Part of a small language model's weights.
Size: 21 layers, MLP 1536 squared ReLU, vocabulary 11375.
Each number is 128 + 24 x the weight over its row's rms, rounded and kept within 0 to 255. Layers, rows and columns count from 0. Numbers have three digits each. The size before them is the row's rms in percent of the matrix's.

# layer 17 attention key, 576x384, rms 0.0492, rows 81-153, columns 192-383
106:188153182082142134166107152180139163151114120135179129132130109117168126133159142132137126102103146163140121141126140166087150092142129112099123104127147087173123104085178108142116147133135134132128135133097143125105105115162147126126127132134118191160096125104119111103137114153129124172138136148129098137091143126141114115125117112119109124071106116120138119133093128104097140129126149166100126110131162148049163161149147071173138130129140100119138094155102085114104148150136144117108165140125109115093127150131174117146104198098088114135150096156105125111073122088152115107
105:157140134153170140159127105129146110106095141145139098131123096130066122136131100152145120120145151087173124125159110127116128129118123107081148125185119157167079089144130090122136115100122101154153097102138120114178064107143127144138119132110174126143152115097121163081097122144095127161167142105125118154139113080099132103122178159129146115125152100172125123133161123148136145138143125131158106132103092136121155124138100120131095128080163179141112121157167125155123169130126173118156162118158127123122173156138126101154167139132102151105131116155113139119171133128116149117
100:117133139149107158158131116142148129132110123135133118116110128164162149158151144119131073104131131127115104117073130140167150136181117148097153103113137119142111152150154163084111103147155113145089173181163152192067120145119185214109123085135099175128128128137087130096100117115094159125121128147178146117114123102143135144136119103097132171131152135127131100157142093122113122128139110096121133126129142153111160118155184112150121121166120113122136114120172170171127114122134148102190109120110133088126123152118131111123130121088101138131148123100150114127142161101112096114
098:147110123110118107132112132116108147127140091156089128138110157101129178117110130120144127141160126118138168112146146101107111134144095140150192153082161172092149140113089120138155106153121166148096092120129097126122130105124120095141110185172144121123152099164127161124138127157140172126117123153149091106119129129128121144127134101128161127133171145149138175150121143126140091154110176157095114151203127091143111149159113080102162154137137119142134138168140133136127127100097128145161141113140158166116118119104090083125132099126129140150129096106121166085115145099159118142
098:162086166109117106148118076143159173131104131107163111087126085084123114108157112140102119166112123143153126123134145110137137134086132069068143148132122104133147134063111147123127136118152149145142118134107115118131143162101148164091100152121115156111099158107128154130090109139123158114148156153126163158083147116124150112168132111078135108121152103122162129115120122143099125106081141148129174138089118057150153183118118108139099128197112116136082129091123091140144142133136104093134166125106086151145122131141112098145098153144128140131103111114135121127111103113153120126
093:143118166129111111198131129129119154143137139161094094157122150141166122139150110122144084155084158139117112134086109114120102050139124106129090116147151151130172121131146159128109164141148103114139128109141165118143129096177150167119127163108126135106164111092148055159137125137113154116140123089156087139109165132113111147137093062134126162143099117137104122114134154185098133172151135131133145116115176120130121128106166162158153119131096119070138115138130094111148138126134141155136112138120108120146130128136110163110141105111128157116120128111099090107115131114149089119
114:113122110114124099147126136096136136107184139143117155133115108128144190097114169152116135116165101115134110106147089136136113118138134123119110169150136128141112117124172092127145120138156115146143127126124097122118185076121124149112103133156094146119123118086116114107159177138126132156129095134110137134144136099121162108161134122095118144153112146118115102133152138098132136122130130075088175124138171118137123097108074146124137108124099147107132141145106144088180137083131108121133121099126124089078125136116168091097139169115149100069110136146115147132142127153124103132
102:131119108136095139113126155110139133109106123175122118094136101142130141123092134118097148156130094126155125132115135159103154161154173120140117097071124127131147193152125180161084142122109104117121127129127135083182100138160115133129173143109110138143131134113142197131121110089124154166090105121154158133148100134162095087113156096084121142120161120141132112145167119139144134159103149090092102141115081116117140103103113162101109124138115145090123103115105100133105145091160152149120091152116107149109105087092099150128103114076126135138112133142098144152148129130132148125
108:145121126166126144159132181146184121130101142089118153141117142120133129142075111154133149118113115137127136131169129148160155098123112102082066134112146149138151157144106147103135148140165105116151092121100116132116099124114149132120070138087149157096135126139150094104137164121134137111166073118122152163115141111135101092148133125114118149123122132138128135092077142157089189144140117137062177122100137124090117096123124137157160127085133123133165166122136153154127122100150124130141128148107093130084104101134162144134117160125111144129145139153135139079138173126179138078
111:148139120166136118141116103132114136066140112159102116087146128090137116097164138157118109096074122072168154131146142129118132115111123101137103154151124134094136120082152145091190130109149130113139139124105099132129121168146112149122133068114124108166168161117139120176092107101140157128126215091120165122121113107144138098121161095138144133108124091136093148150147128096119107133153169141134145132140131143138091125148116168132120192112122129145155096117128106141169104147124142093146185120109157139154168102123145108146129149177168094130106161141143138113085086132131133151
110:164128133131145150116095072143105140148114131123125126130153138118096153158097127129120142121093125089139159115154143126154115123081181137125140107142115115125121118145129160143101115087129083096136119065162151098108110109123134144149094145117159095158134117127096084078135113143111148102119132112093130111130123124120118139146130127127102122134133111100148065112175101157095085162128149154162130126139148093130115156155130123102130119099166117157102126077154137122108172077117102092112146115144065097131122145168097121153118111137141148132110064148140125127135121174143126121
106:146096140129145118141119120151159138147136077178134105077126110129124117117121169134103184122066156133127103082140136145141105082130150126172113127083114143094091118061140120107116085174153113138109136087142139120107142152150118133148095138149153158137134110125086173104133100115084100133130144101122142116137136125168156140085088159133141131143154141151176133149087123149137156128099122114106150145130159140116159145101089116113132166095109116092174147147099156139124125080109129115156086141178118101121139119095156122157103116132122137093108141132119101100122115102139141125
105:130148141149121139137108145150139088108091144170097097176149173087156167140155119125155121123094122131117127148085139145092151126148105096126124132136148083140133104119151137130088128137136106138109115131058091123102149133140128109154134149167082134153145132129117172149153082153140114121135133087119161080104112145135101130101095106158103140107123149140125178090104132098116145118129150137160147140128135107165128158151123095180171127117121061145119103142121121144164109123207138124124101164112126127142119112193119121154146127126153134121094154122105109132155125112138121135
100:135130114183102115187154157115119115158123139142111127129154148151125129101093190150141122133120112148146113115142108099155159098102096138118141178096134117131113144120163109135158089114139142122197060135135089141157115151136134110117124162097108145127132110099117122137100130147147124141121193128161169115182139121134135117093114135173097175098114130160135109198106136104140144050156136130145132144133130138130103126085121167121132139105158098110135133120110144142159088078090155142129127124092126122128122144101096117143110136128126151131093117092112140085162134111147130139
104:095163176131122137079116132142124098132154114138120115121147121127131163117130116078118106122070131103112116148152125147138145127169141166150114100099129117154137132111149079108130163110112163162169139132094116143097144144111147158099100082124147128126098148086138091118114115108112148122081148091075141155119140145119122145185140052179132130143128112096114112188172126113136120086141072106135124172133148177092120131127131163139121142169099149065143120146124137120117125137156141135120136144120156141163125154129123138126120154099122119145114094071106187118147089143117093145
086:078126124155076140084139135108097111084108188171141152141113110125097105129150123131104124127131112132171125119099141138117106155128125169165144167121135122095108098142117146129167155180144122142114136150148079117143103130099136075086095103090130165155126152130135148131127115173152173121149131093136121143115136141121175131166099062107099164106139097167132125108149110116102169110145150132133068158159113116117101127083127150166161141153088123132127144136146122138141151134154135162120173166157144151134147172099184112142136133146171142165113142119120141119113145179124119147
094:105161129157160151124125146118163105148112079097098121125162161079101175181121112135131098141131143099138122105125100151093093159133136108131121114146147125150154109153126139146108124161090138139146145093119117171152148105120149108134141135104130135120103078123131084123193096182176110140143108139110098138128124119170123103144113116074137141130153100163080120137159105151132104114148137126124158094096137174101109203168120122092106103093203072079150124158150102102153130116137142131143122116173111127158101149137103135125171081138151121141111122132107169126112112109124153104
098:123165119153148139146133142120088133112101122174084166128157114134101100165136110100102127114113155129093108145147108172126132167118149126073130133132108116073164145151109136084114141147094146145100135102174149158145142129093126083133104120078145183129125133106168152105145098134138124118166122142156112155141154105113085168122123090114178129095132139149090154162146147137129141118127157173149144153155084164112097119142124164130176120133115107107146153130159126120160125126104129144122136160100148121089106150107138152112156127140163069158143138120120134108118123137123151144
089:141130125105110156125132163108100185131131076117141168137178161141130140139166112157145151162138174113121095124095133100115120165098161132138115139134137158103102110159107114144083149139125159109158115123158119158119092138144159145100130111141123123137142091113124111199118127146095112164128138172062152151113136135134143138093116140119110139134167081132137139143140116144139090141170095101095196113107156120104167129141156131106101117106097090132168131091145149109110115139156170154130106096158132104135132098098132157147142074143138153144141158130089146099136094131104123078
090:156143155107122111145107131127117106077096145066065120084158095121144140139158120101133113140115120137154127130148131123162152124067149124121120100122146123121141152160135073122149107114074082084123121100167146140110129119102125146101143143138135132102123067126092135108162125135138132119125137117101140132135128121156083116137145106103124137115130107168091116143182114161139137138155130109159165094120107105131183128147140110147102105141146130123107131092133156140112114127120163093113210119155143134115149124104143103141130104114108110144136125092170163132134152125121133141
093:126111103111132141088131144153113102106148088135113127136166132098081131146167124135182113107117114125142148093122132135142136106114096172115114125158143128129100094090147158079121145138174150129115117160102152145163138172097150110142140127104127150138121124131120093112118158067128168136161149132113144117159153140147109127097159113141134140124057121139099136105124145106108117102149171152116148119138122118092122142152126129138128139126129155151171128120121099093106140135090114141119144151091110129138184134035118137158104119076175157137130142121090096119166160125114161097
102:126153133127114137143144137140150123112129183095145174125123156096114149157148095137166134115169099092099115127107096127109125122124104117132102119130080120157134127114154136139130171138122091065153096147113096116129174093138105131122103128178154144151179120143142134150144129136159137153108091154099127109139181132133148110157126102166141162116174128145077132129124151141113131114162106089076147111158119148082048151127143128137111122176130119153112130134093162152141138095114122140118186131154187214123134121142105110110138179080135133104124113101125110143130128132127086110
100:131153094157128135112138130151128149156086131121103109123180115106157157154108104164169160131081095153140106120119112125130157187103132092148126106146120138120163120134087132127092141109119143158113141130176105155121092117123132115123136107143142139113095119071102094121180145139101143097136125153135178101137147107133133107111062136111117126124131141119157085151082138171130148091136126142130177104141116135153148114140106141131175130148105168146117125121122118126088120147170123120141135158123128134105124119089101161103122106133124106129142125101102147165151077145091160123
083:132133119111126121146126142135122092112129141125131150151109139125136107125126148127192116087146126162128161151107151121120160143187089183162121111101154141100119159152145108113130157077107134150165127098127112156131145144128112119105090129117163142087162141099096149110144132142127122113074148126077098113114108171080105085168117114085138162116174104120189096076168154154139113128147158147106144197164149127085117122139133134129133128118150182133118069154143083140134118100159122117135161111113130145132126133107167149146109147176132106175139123105120139132145118142102125089
085:130113118171160147165119130105135164163091153152149166143128160147165105130116158124082141088117117167102127120150093126133139131134159142150124161142154131106134116082101155141087102138120121082155096128148109080144162098162113120126113125119122137115118142152156117137146110105122113113167103105155148113133126142101099139118172121170128140152172120137144121122153128128137169119138119134119150152122112132143184118145140140163110129149094119136085124173078096180131103122164134123123114163115097127152120134150124123097120158126113126118131145137121147095150092119105191137
082:139146135114159126137163109148130163097107113159139123143118146179137149170089155141143096148153115120114165145133107162125098175126128129124117124145124126143132111097109123142079126108134171111131127120153140144146100142133148118111162140093135157135106138149105146123164157138185140097161156143105157140143108131122138140118123118087186105135098169170121149121091157095120091169125155147130136121134189085101115143154123125149089151142157144151135125145103131126115115143130124143164103134108180130123123170099146115161117106099105138085107126141133113139124130111137123078
093:137087122108167095146136110142154125111165120148166087115097113171113128115126077118154166113131130125123169133123142144178102164175120135155108197099096119141072177141134138141099106171116173132159107135109120132105138073132112130139121114136138118171093168128156161096103177111108129145137129097099105102144111159095165134130113110117117126159143147110170135135118113112120132133132140149124090161135140171126142119157112091164097100145068163135129107100128103121120166148119127145141108097107129114151126146090128151114152140128136125121084133164102114130117117108141129117
099:082152122093129147141149126107130147164153125146095130105119108116125128156123137149143141124175107130110120152122107115098134149095112130121104124113121144144136115118137127141106136152117104094160152122157132099085118129131106095096139125123138132107115074102131116170180151124085149159114089166139149169115119090144170160119120154159152131128136074178130088136088140117138121133143083142091167137092164151157142127142144110126137097188126121121114118126098135116102136114166172115107135095113170118120119094164106149091175124115119121146142113135086131148151089160110126136
098:100134174136089077123144067141099107110082164090100149137121154129163158130131090158103128102158117097088142105163102120121094120141129140109119106084094124119137175151124147105124107146118095088154167108145121129083108122099107097156179185128101142103111105127151156139147188126112158170106129135098092141146143153107146135092142147095159134145119134158121187042106166119117103123154124114123074120125165138120122140098153125134175106124113085109111124137118158123086161135155157164179126140160129132124086118103102161121124109128120176114134067126124131147135141139134138136
111:113127136115164161114131130123134168122103100112124099124158106135078114130155130128128150143116146130140143088143163138096134156115092134098109118166136120133130121116182079131128109144117129140102089118165137179135171099143165144134110110143116127145113147181130113146083147124130136106156127128133121113092083163103125116120132153171108121114149145135129087131111095113136161134117114091143093143102167116154123149131104138141101090116147135119131112126117090109134152112120147086109134117091165133132067127166142159092162136135131120108148141126103087085146156124178135145
101:146147133130116138131158131095088167147135141105128102126101154128126163119115104150104120136091121131134091162146037119132089147075169101116158134143098114147161123122100103146109144097127131135101149114159113142110129161140152122099143101155142137145121123116107092140163168090116126165107158131090173160158151135151105118121100123136160087172126120113144111077123138146135131130099149098102109156109085124116144168146126139138145131119121145116162100086100113099148162139123150142130131126175112066096121114105151136093132159090114123137148137153140080164144120163102150136
104:113136143109146120137180180086140125123131136152129088145147137140135108134114151099118069128130152123181138124164123132166161151118147150122148147119171145165146100112149102128113136119092116137103081116135112149170100162145144117118137138150168163127138134156122134162133156161136132120171094147097196134122115160087100118150111175106130157075097138099108127169114171077119117174163097137142095149069086140115130148096128147170124104121160120153129141085124147112126127149149089131101121158154094117101166148164084119124128115147143156115127146114112114101154174115154132104
101:147126125167125125137128119097150144125105123162157163122132133121104202165135036097153150110113115143097144094133054110129101154194128164138130104137075100148095131087104139095135140121132104130148146115084138106119121115147083117135134123155151148127107130131140108166116107175134105179096122127132121139130144138139155096126132091143171149096107122126096141147085122118109113093150096160123104120121107160076161166155160114094108123154149145135133131140149163143142119147136111149146097137128160133133138166151133150181111181129102151111095139168119129146151096117142133153
101:133136113112130076139100135128127073119142108112128151114159107131111102083132144142159142125126136127200110136111172124155116123134103095152130119106125133155152133169114131142121121145113126105111142079098111119145091141129122100098154151180099143134122095157074095102119147131140123128119124113123104150078141111147114163147147148090089124103135137113158119138129082104128150170162190113153124129135128150155121130156143130124159155151138125117104129140135110118094127136098099170168121138131140152138153160104139120141099181115132199126089092122168172149164147129111148138
099:116115118141150115132092116131160132117119135096117121113121103113131098097154114150098117125118172086118112113092130105117112149118129159151096078183123146104086129087181064150138135125163133154115186095133127130131141121153089138148161145147086142161151115107131119093143167124163156118142113144119126125128133120108122151137182152128143127133120119135117135147128156132113150106175105138139131135094080103128145106124128091099160131116145154146094103135081157129112106125043118123128117128131157183152114107085178129105106124129109152127096172164154130130104079176147125138
101:071157093149132147116132111133163115120135167086138119145118138120092146164156128148107110123185119107110127103108102140093138144123109142113110106147085122111156087110122092119173155136161166155136115153126105165129108163147125098138136110115134111114156138137123105190103158101151112118119125154108093125123131130126115109130111114165140178140115110170151182124086157146117084167089095104163137117109140137116137115124137170142132095141133123128144156129100101155123151194124082084159184139106140131121126126166127126121145133171114090137120139111125097143096119109164136155
110:105144079162178113116133140121106142129130109162146167145134169161148110118159139135143159138106151129149124156128120123110154118128149138164114115168124117119132126131130113121109181118100156133129182107105121112171126080102135120068130086132127165102132122150105109114091115133128119095083160143136197120115111060142129146118134123157099120078130112145127125150161118128172139138136082108097183142176114104097172151159093135125145137106114130124105149153119127126144125127174133183129110163100137090145140103106128159133146116117158120180116119098121117111116125110102163132
107:124108114143165123138146164119155135086146148114117158152148091174131121132122090119104134127102178112124146104134147102155157158159112181100109130134147160115132132137122125096156120104164117153097129189083114138142105121105166148114095165109106091147142142108138124123097128159174089138100139106126075106134123114134087136097121162102149128121099097135118104104158120079176142084138110112106101169118147146111153128160156140142116141105148141164133104111154177127149123119098159147088126152153146090154176163146128113140152115144092168119114137144134121090155145128157092140
107:112126094140101168127155149156103100099115146114113134130114136130141139145153115072132165117158131130164129134144092141157158079118135122131147097096163154107138130169145108174125138148134098170140113145126151146105121148167124119098121121154102150154111133110086114112112105159141150112133146147114143084137120127155148115116126065106161136117134145140074141133156118112139128137116162130112173133170145157119078173118149123144155136129138126137156110154090143146142137131114132145129170102162150182108099077130116155122121163113122107138106132124124123148154145144096086126
096:131096152125069124129144106130140103117109130078130102094143123114143150156146113100111149112137137154140101132115079143150120143118130136138152186127141145112125173149107123149115098116124138133117114131128141103132126116114155137128148117145101115131145102148117133118146158101126139145157154069106112096152166106145063151106138162127148128155156073142049114142122090036132154138139138152181156149121162118117122092122108192155177121141146091140107151149120107109123113113104155108111129095123144094135128107111120166067138156132129151144146152133203075150093118142124119114
109:100142113155103111119132135164132114129116105100149167138114172150124123117135130104095103148135132132135126163144116118116132161157082143126082110121112107158133139099165141127119080111101121117148086126118105154109142124150115137090124175181100118127116082164136160185087087122139121115117104132132135117083182117127112143168090135086143139101150112162151127153127111150155116120085157160146129144135127134115120147097069148142119106120133126115126148122165130104116155168128123122142148135108092092142122166116133134155121137152144113104143106130090123121116173153152097108
104:156110132144134101114118164157074143103106080092120096120155121086145102148108128127119136178087177150142119106189147134126110113116133122175090121155107138181095147139172157168118132181099154138093132143125153121131136125116142111135081184162100122135096093160140086155137110138133090136142148116086113109100115152153118106112140161106105101101096133112087128146126125091095126107127111118096126132117097136119137139096121074144147141112141140120109069121102148123153080125105152155105108098125123119100120124137168112126153088138110117130094160145145160150113154146106117130
106:114143149104143127123113094135153133127103143174106093127095160116135170102130136158118092149163151117155110139154051132114094119128126124090135136143093103154109151093146165126152127088146126135138100088145123144098099139123104107139153156113156143113130075118147141172128162079105140154096138131119146137145138117118128102147107107130163062180137150170139130132105154160118099113169132124160107153139106149116160148150154121096123148074165158110143171141106126145102148133129140150130124121159130157153119143138098153127156140135153122154120117165134145112084154138083144112
105:148157082139148090147136116102168165111110095143147123106123136142115124136111099071113119094097154110107135126134107123145113086140108109128146159160125099092134133131106096111104135117137152100146174104156079099105085119164133108148184111115114111156123132103084124097123145150100150101148119093086172170159075108109092136099149125136090140121145124131130140139133142150168111157128142101121122096139154084168159126158119132118199104091119120141121155147130116132121092152112127108107150135130114128098129156113091143168141123121106095143140129145138117131165134142152146145
100:123125135177118159153122080146098148104131111161161137132124158148157168193106138139115086122105141099140133142111202137110078081096147161092101128163126132131152142094103144132143170179126138117120110129105146077160108112137100083161101097097150141133086112127151101148127161091119153150117119125089167060123104157162157129144128108155160138144121118117130109158167140110140098128132150122122126128161087105146146144147164131094153117090155159164168143119123138093142095090168147129101122125115105134128157122135157119132117090149119140152099152107129140110144140119108070089
103:102122139130097148122136099140139154118166137112128095170116096134124094148094119116096131165167107147095162114123129135138169083105120169128164133112139163158143120106129094089156115111116141109130152149101096131103085124144148110135126150126111108116094152077102093142122147126114099147154138129151125130161150095080131123140179160105147131087113110134131172084138160132130085111159187149121123066150136142110165138156146151138131164113088145134129119108112106166164087110122177135101092139134131153177150146136141102124151124081119130118118154147158112154104136110176089175
103:079111100104150126132122139092116145146138142131147132155119116151085179127169169110126101136147130138141121138140142127133107077131154086128125135101108114126095151144122149151167108135138130116145140119120157106110113132168122117115154153115091163147150114100176120166152124155100100124116123109126100129140071164160148134081108154090088123136069132111129182124121122115133098140052117144132132177099166123144137129112081134140133097062149128127145120152125121135164120128146118141156136145169127148129118136102103145147144148129155136160148191149138135179086161116130139138
086:106148160106133159146109116093088169156128145140148122158136108124126156121163113092162116158114117151116119120131187123149129085137090105161121126158139138124070117121161146174125099161143123127174115090149123112164146178143153150107107131104146153134115170111135149117133102142174109135122147106089121094193075102115085123114152120157129146170125140147127134120140094111172138125129166167146151131139136162128122104157088118144167119109139145088103118085152086117097103116146135108103117122135175097108098088176123114144156121146127145136150122170157108133165125130130129132
091:115135119078114152116127134165143193081138130091110121089113139131142125128097151071128166137134094105126161100108133140152114125150104101165125132090103115137157135129128110107123120154107151134114094102179196146117120157110152158122156078099133158160109155122123172133151134129142096166147117171130156130183069142141142128164138096162115148180089127144144150148096132141131117096153144111151127158156097134136138189124119097126135130110129114114130133133116097115093143111135165128115134134103128126148130154148123167207144170124149142159170101132121150148103071103153122076
082:147121130096151147096141151108125121097105105128101104150112102105172114129089124166145128125152125143086161141156100123135115161085137096122122136167088096155144079143187112152140118086147131137143110137110128099158143123112102167151108162116123150148179143119138121147153097128142125118147123176159082176104153129102106071123133116132128116126141159149153124151155169140156165152115160157146131131151131131138182144137116140126133146134104099110144140125105101142089119163125149155134167105145120089144093084094107086144108130166099145102110112189152142129153083101151104105
091:122118111109181120138104164081136169119155148122104145167148138081148132132146134138107135145154166165081170141116171103068114107115141119145124143104120170089121101125131156124166163148077083153153115101130129158125144138129150130054152123138146145129112168153112115115093096136138124143093117152107129120139114108116087135114118136162175107169106057137103162137121106122156144107139117102176135141139125106144132086108098087114127112130144089126153145117074114120123125130149152179128125122108096136123099127145147117087115091136147148131116103145107110168128109100110131136
091:104136119135145125131145116142136201140140162107123149147096124168125175109114111118148119153138096121143136115098123079094130154135098104113126148106102126097120146175091162155138143103110132109102099113157152124128134103149176117109171126126122120113140136127120133091133144176111160114109123115160096170149135109146155114102117107171110142128139121098125162117097117141074116127084073147124116119110099103150086092130132155120151122161145162133105137114123093133142141116130168133084150136131132168149159109203139121130131117140141147103164116093116153174158110116118111166
104:137153098178126146110100112162151141120125139118122125135130142122143109147130089125113156169163135127142155147127101143104133092118154149139132141169140089137109131146134096160082121094093146185102133130183139113124125143125174116163106137140097112120168161104129135154090159187109117117142096122131152171168124134125138075132130096133138169138120158130109155114106127152097115139098140157115154172106140185162124160136122164126112148160146125126137119124144148159127166140086125109104137164119115125166132114110178139117125149139122134115145149101121141128110155102128169082
092:105135077117134131128161139154114105142112113163157126152154093141103150130104127177124158176110119165114115164116100176154140122178120140071095136181129103139114085128163137163103152102133108161130099125100132085132146145095119143157104102153121139143134120104116175144125132115138154110106131109132137086116174129139163116153112125154105157114124111139152125162181166108094091057112127118131121086148130101134126120130101127109109121126149148155111137121135095129121141082100132121101108130101121146138117145144143129110122150183102124115140101143137135093098098150104121161
102:172109123132127121163107173150129126121137143139135108120134126122162117169119091109150129134090094120138188144104086103116129112110154143143138093121087145122113130139146156122154174136121144085107134121163125108140145118133128111101178119131167133094125108085161152137140104124111121134138184158185154157155106099172112115122109118145134137158126112145143096130105100148152102084106105133110099141129111154130135128153108102101163136139056136109135174130092156154116101112158127135142118129194151086136108132089123128131118121130135144113174150114127106122133150107120142125
088:134176153121121105178142138104141119101104072113118149083148099143160126107118130133153142130156083121185122152137164131104125132151162111154081136120097133129145088147103076108135108120149107159123113101142082110164130124120145157102139148086115112079124125122157131142143139137088172129147123116156169136142160110149072125134116144142107126154107114143147141147112142105104126132135095133100131163103151151107099110181118114086079124118143152137184160128134111134140124143120127157120127130108170101139165112147146127139123096126099133111111125191139165127118099206125127138
095:123134135177141151102125108135142112155120112183099088159150127165135121094097107155108125122133126110126127141110118122139136155139113136097136165163137139115166156151100127133091100109099136114097129125107089143132096106115091139122094139168121115177124082159135111094108131138125095145131134155149118101137153181117144128147115170148091152165089175158114152157108143146087105093147097121144142109127138106153104143130139184119102116123058106126137134140108138115170123122159118087135139118113118151125159111139132140137129142118121142111144119121138134092124146159198118131
094:129113112142130071089104108168133116142182099108082144097129110157141126122132154134135154114132126094142156103132102105128134179164113108131092138114134106114115123098127084147112142102131127137120158146130107124135145156095121085132136103102107147127114148129081148101076122189125124113108092158167140175116125142150145115187143125108113102115117171094164126153109167125109119111124151127107118102138121192139113137126122159137103156116096114139165118117137095131167106143160111083133148144147102152153108119103129102121097148110138103128105086125142163140183132119145133160
087:115101154163136143155154114135120151129151155132144134127127161157108116157153138135138124110133139169171073121122134144145150164098108140113130121148134141136172163158122143108150161107146136148110127138125116151120118126115152114129104115197127109142112151122174137123154144089168143149090119138122138107160105150175124108109126166139144159117145110159087114094166121141173104146119132100135129120158107072123118117134131109121133120121123084134156122120111121148140103111135135125110117108091177110118127153127138148127107143148149148137173141137173114097086104087136159121
091:175165104143098201126109131144140132154125113150155140153115126141121122130094116136119178160106110133094153117119107143115129119159121110158129108155160098104140133066120116117176118105136138116099127119126184141151214120128110099127167143095144169151123124139113107130104147171110118106132106140102109159102130166118113092142128115087090136149152176105115163153134122151127116076112121111130128113091142143085134113153109131120128126085122153132132151152177152099118149150100147106090177136109119144160142095166122110149122138127151142088097095130120161138156120135129181085
092:127071077128116127137133141157128129127138122166167126132154104120111109140099110123126176111088105105130117104113105122186096135111124109113134135162146138145165104152117112157143082152138142158137149136129155132134138122168128142135108175115147145134166131137144187181139126122120125092121139120099105127136104143161115085173127130097103150130168210113101152122123136111162097108141161114103144130169157144123165128124117148142106161138166130120113136143189120118088183106112131141111160142115090156114144134160123176151178151129108148113126127169147107098141126132092145084
108:127125089133118122100118121110143166129140132136167102159132120141100127139136131134126145129120169133100119073148144171123103095184132114119106148163155072123156142153148100142107140123150130136109110149131137064105142147079141097116127113109097127079135166122089138155104093164133119131153121177118124118130126136120128131147113091106116149124154137118112148117095132133148081099170146145173157129143108099111151124151113181125162161141146149123154137173156103146106090150111118146097099119142103139168109109126157109135176147101149149154186153075147148101111136100132126117
106:095142160152104141090086144117124133134146130092154097141087154097109126124112125102095149137176144118113153108106154100137137100112113142139133079097100113076153116123115158135129144115168113117145071137124138160132090129157125116125133129115083104143133161132127112109126124139160173114137095159122095100113130098119105129119127108148104142147146097145108089133121138157120162138163160169137122126150107136110173141136121124163185138171141154131063120103149181108106115138119131156125133124112119125109187127152103123155132135113106154147125154120159142166122112143167100138
108:128162113154154160129112151156105124069142143124098150139150131159118116114091135126088126150139117084112118122130097127078118175110115117102098154108095107087148165136127128127126148116115151097119196168142108156137147133135186105094182094163121113098132092128064129107107127097071114131091153132150120152122142168104170133163096104143133110161137133143156101110124139131103126098156103128129078120190114173124126155127093123197125121132096126168132135107097152158150121132114094140142161132116168141171104141150109130111146136141103121154138118106121124107116115079141098136
105:139153092141111144152139131158109139102157094153066166115147100139115131095149097136138147131136148097164136128119096127110121132111106143138103121144107148147186121087171136133151103135148132160146134142115141138116129102118112114115127105110152112119120141120121152155132099091143140181127144117096119149132150154117157151140167147131075134136140138136115153140130143106148163109160114089124160151126133104177102121150117118068125125118132118113175147125094099163098147109135148110169107109082108154101111172154152116203144117152128144154121113148138175106118126151156160135
105:167161127115085100090099148144124146128159099153143121141138137111157133092143142148094146154141108134114144155081200141149137133115120120116131130125113167105095149143131110121110103137104165145126104109148122157086103156110140127171112128148102121103092096169140106155153124170150169109130112147159110180151103127143181172123127114168096133146147100126161148149144146109119085153111159138145124107086151147178161189077132153094126178125098090123155159153092166093097151125132125068125144150106135119102131116132106129125118101130123136125151159106091119114127124150172130186
107:148131124135137102122119134129144161129148160086104145124128124143153121090139107128119127154092154143147109129128157124100137118100118118197116116096142168125083129143163134123137074112143148090146183088143125158063098092097136094137136107160129130121139134161127128130162135102110127077108114148142100124126117158092105136161160134130130120133108139054121145144164132147116118178072103162177141136181142168111147141124137120123101108123127127123156153122093148107179148107079129134123115104149141137115123116139103154143101103111163142136154126123153127144144120094137176096
107:132139083135125111059113126116111102112136125149145078166085129116121153133128143116111127177152128103098156107124171103115171123117099120064131148122142130161171165130113118154146129182089123178105109124103118139150135135098144116054099145119126130113132125115130163119089100152138086128161160142106130131147137113163115132106157100143122164101125119115121102114134140146112107149113102131099114105098121137103124121141123116121093160172122149179154126164148106162099107146127143110131151105141113073095157145140142112111109132086105136159162116101132118097133140130086105110
106:124132135121121147146112134116155142115125115182131128114140140110125118101114162135141132096132115099118127130100145202120179139127102080147110123152166126117105135086153097152132155129106133149154119134147111125152122128159138142103126141101147122142104107135161109155088108109156101122100120174105079120136142162084168141165157151120130117091147159134140166138115140131109110162128123164152129136100171160115142155171135139103116120132116103126147123103128157140126117126113104108140132125128134133114145129166114079101145086105124140132102143129167141118124141092177122120
109:149124133159099154156141161157135160156067112177141132129117110111140170107139128131143133098140147117107150148149127159085138131135148159117133121126110150058140108100117110144139115115102150111114098115156097140107118117081127136141155137148118141138113142134141121145130114110117129104125147108120127143112110169186127074121093177185096101106162108125095156137133130093161161122116107140129158120160113132151106090090115169161154132108120142152112085110117146148151094123101147116164098156093115123119124089087188110189156142110148141146118130135117061061145153112125124094
109:133102141105138151104117142145119122144116133075116073146119162103165126158133126107104145153086164135165094110131112165130117100127126141154155126105103160100152123091147126141115139136103094124150114135097127165126136096119079144113134107099120164126156104084146162154142104135159113098126120129138159117155124126122152100116128091107159129149152150150123080143111140123110150148078121125114123166143068117128116110093108134154116156116111179124165136164123151163164093114160173124151104099126080123174084150070156141143132145041178139109137145126141140107106141104112166131
108:106105112120118114142159175098077130147172133158068113154154126143131107105114143115124110139149120121099121115119126100136117138118136135127149116086127151130159127152128159154146092178127142134095119106127113135099156120056139086123156174128140141135128138128114135116152138112134158129159151137107106144110051137155147076176149119126146163139167166174093133121142167118109107124159149074161109089113135133101113097128105131124130114131129117114182104148144135164124153161188168098137108117162106101110117115114150192126095099128126144113110094133149146106131154099135105165
103:123146119124167166103124144112172120117145120144118099154173162125146133120141148141183117105107158120123122142104110116112132135131126144118170098128108121095099098149146140160145120123132068083106121170121144134161107089082082104158126130129083149129133108119138142176119122064150160121187165126151131101123150134153158119148095126114135129099125106157152126179129181124076131107101121138104129137141100102139117124141134123171112111126111154109108067117175110151119136127108133134134137064138125148096158157134116147148128128150151129096134194128090137114133142145159143100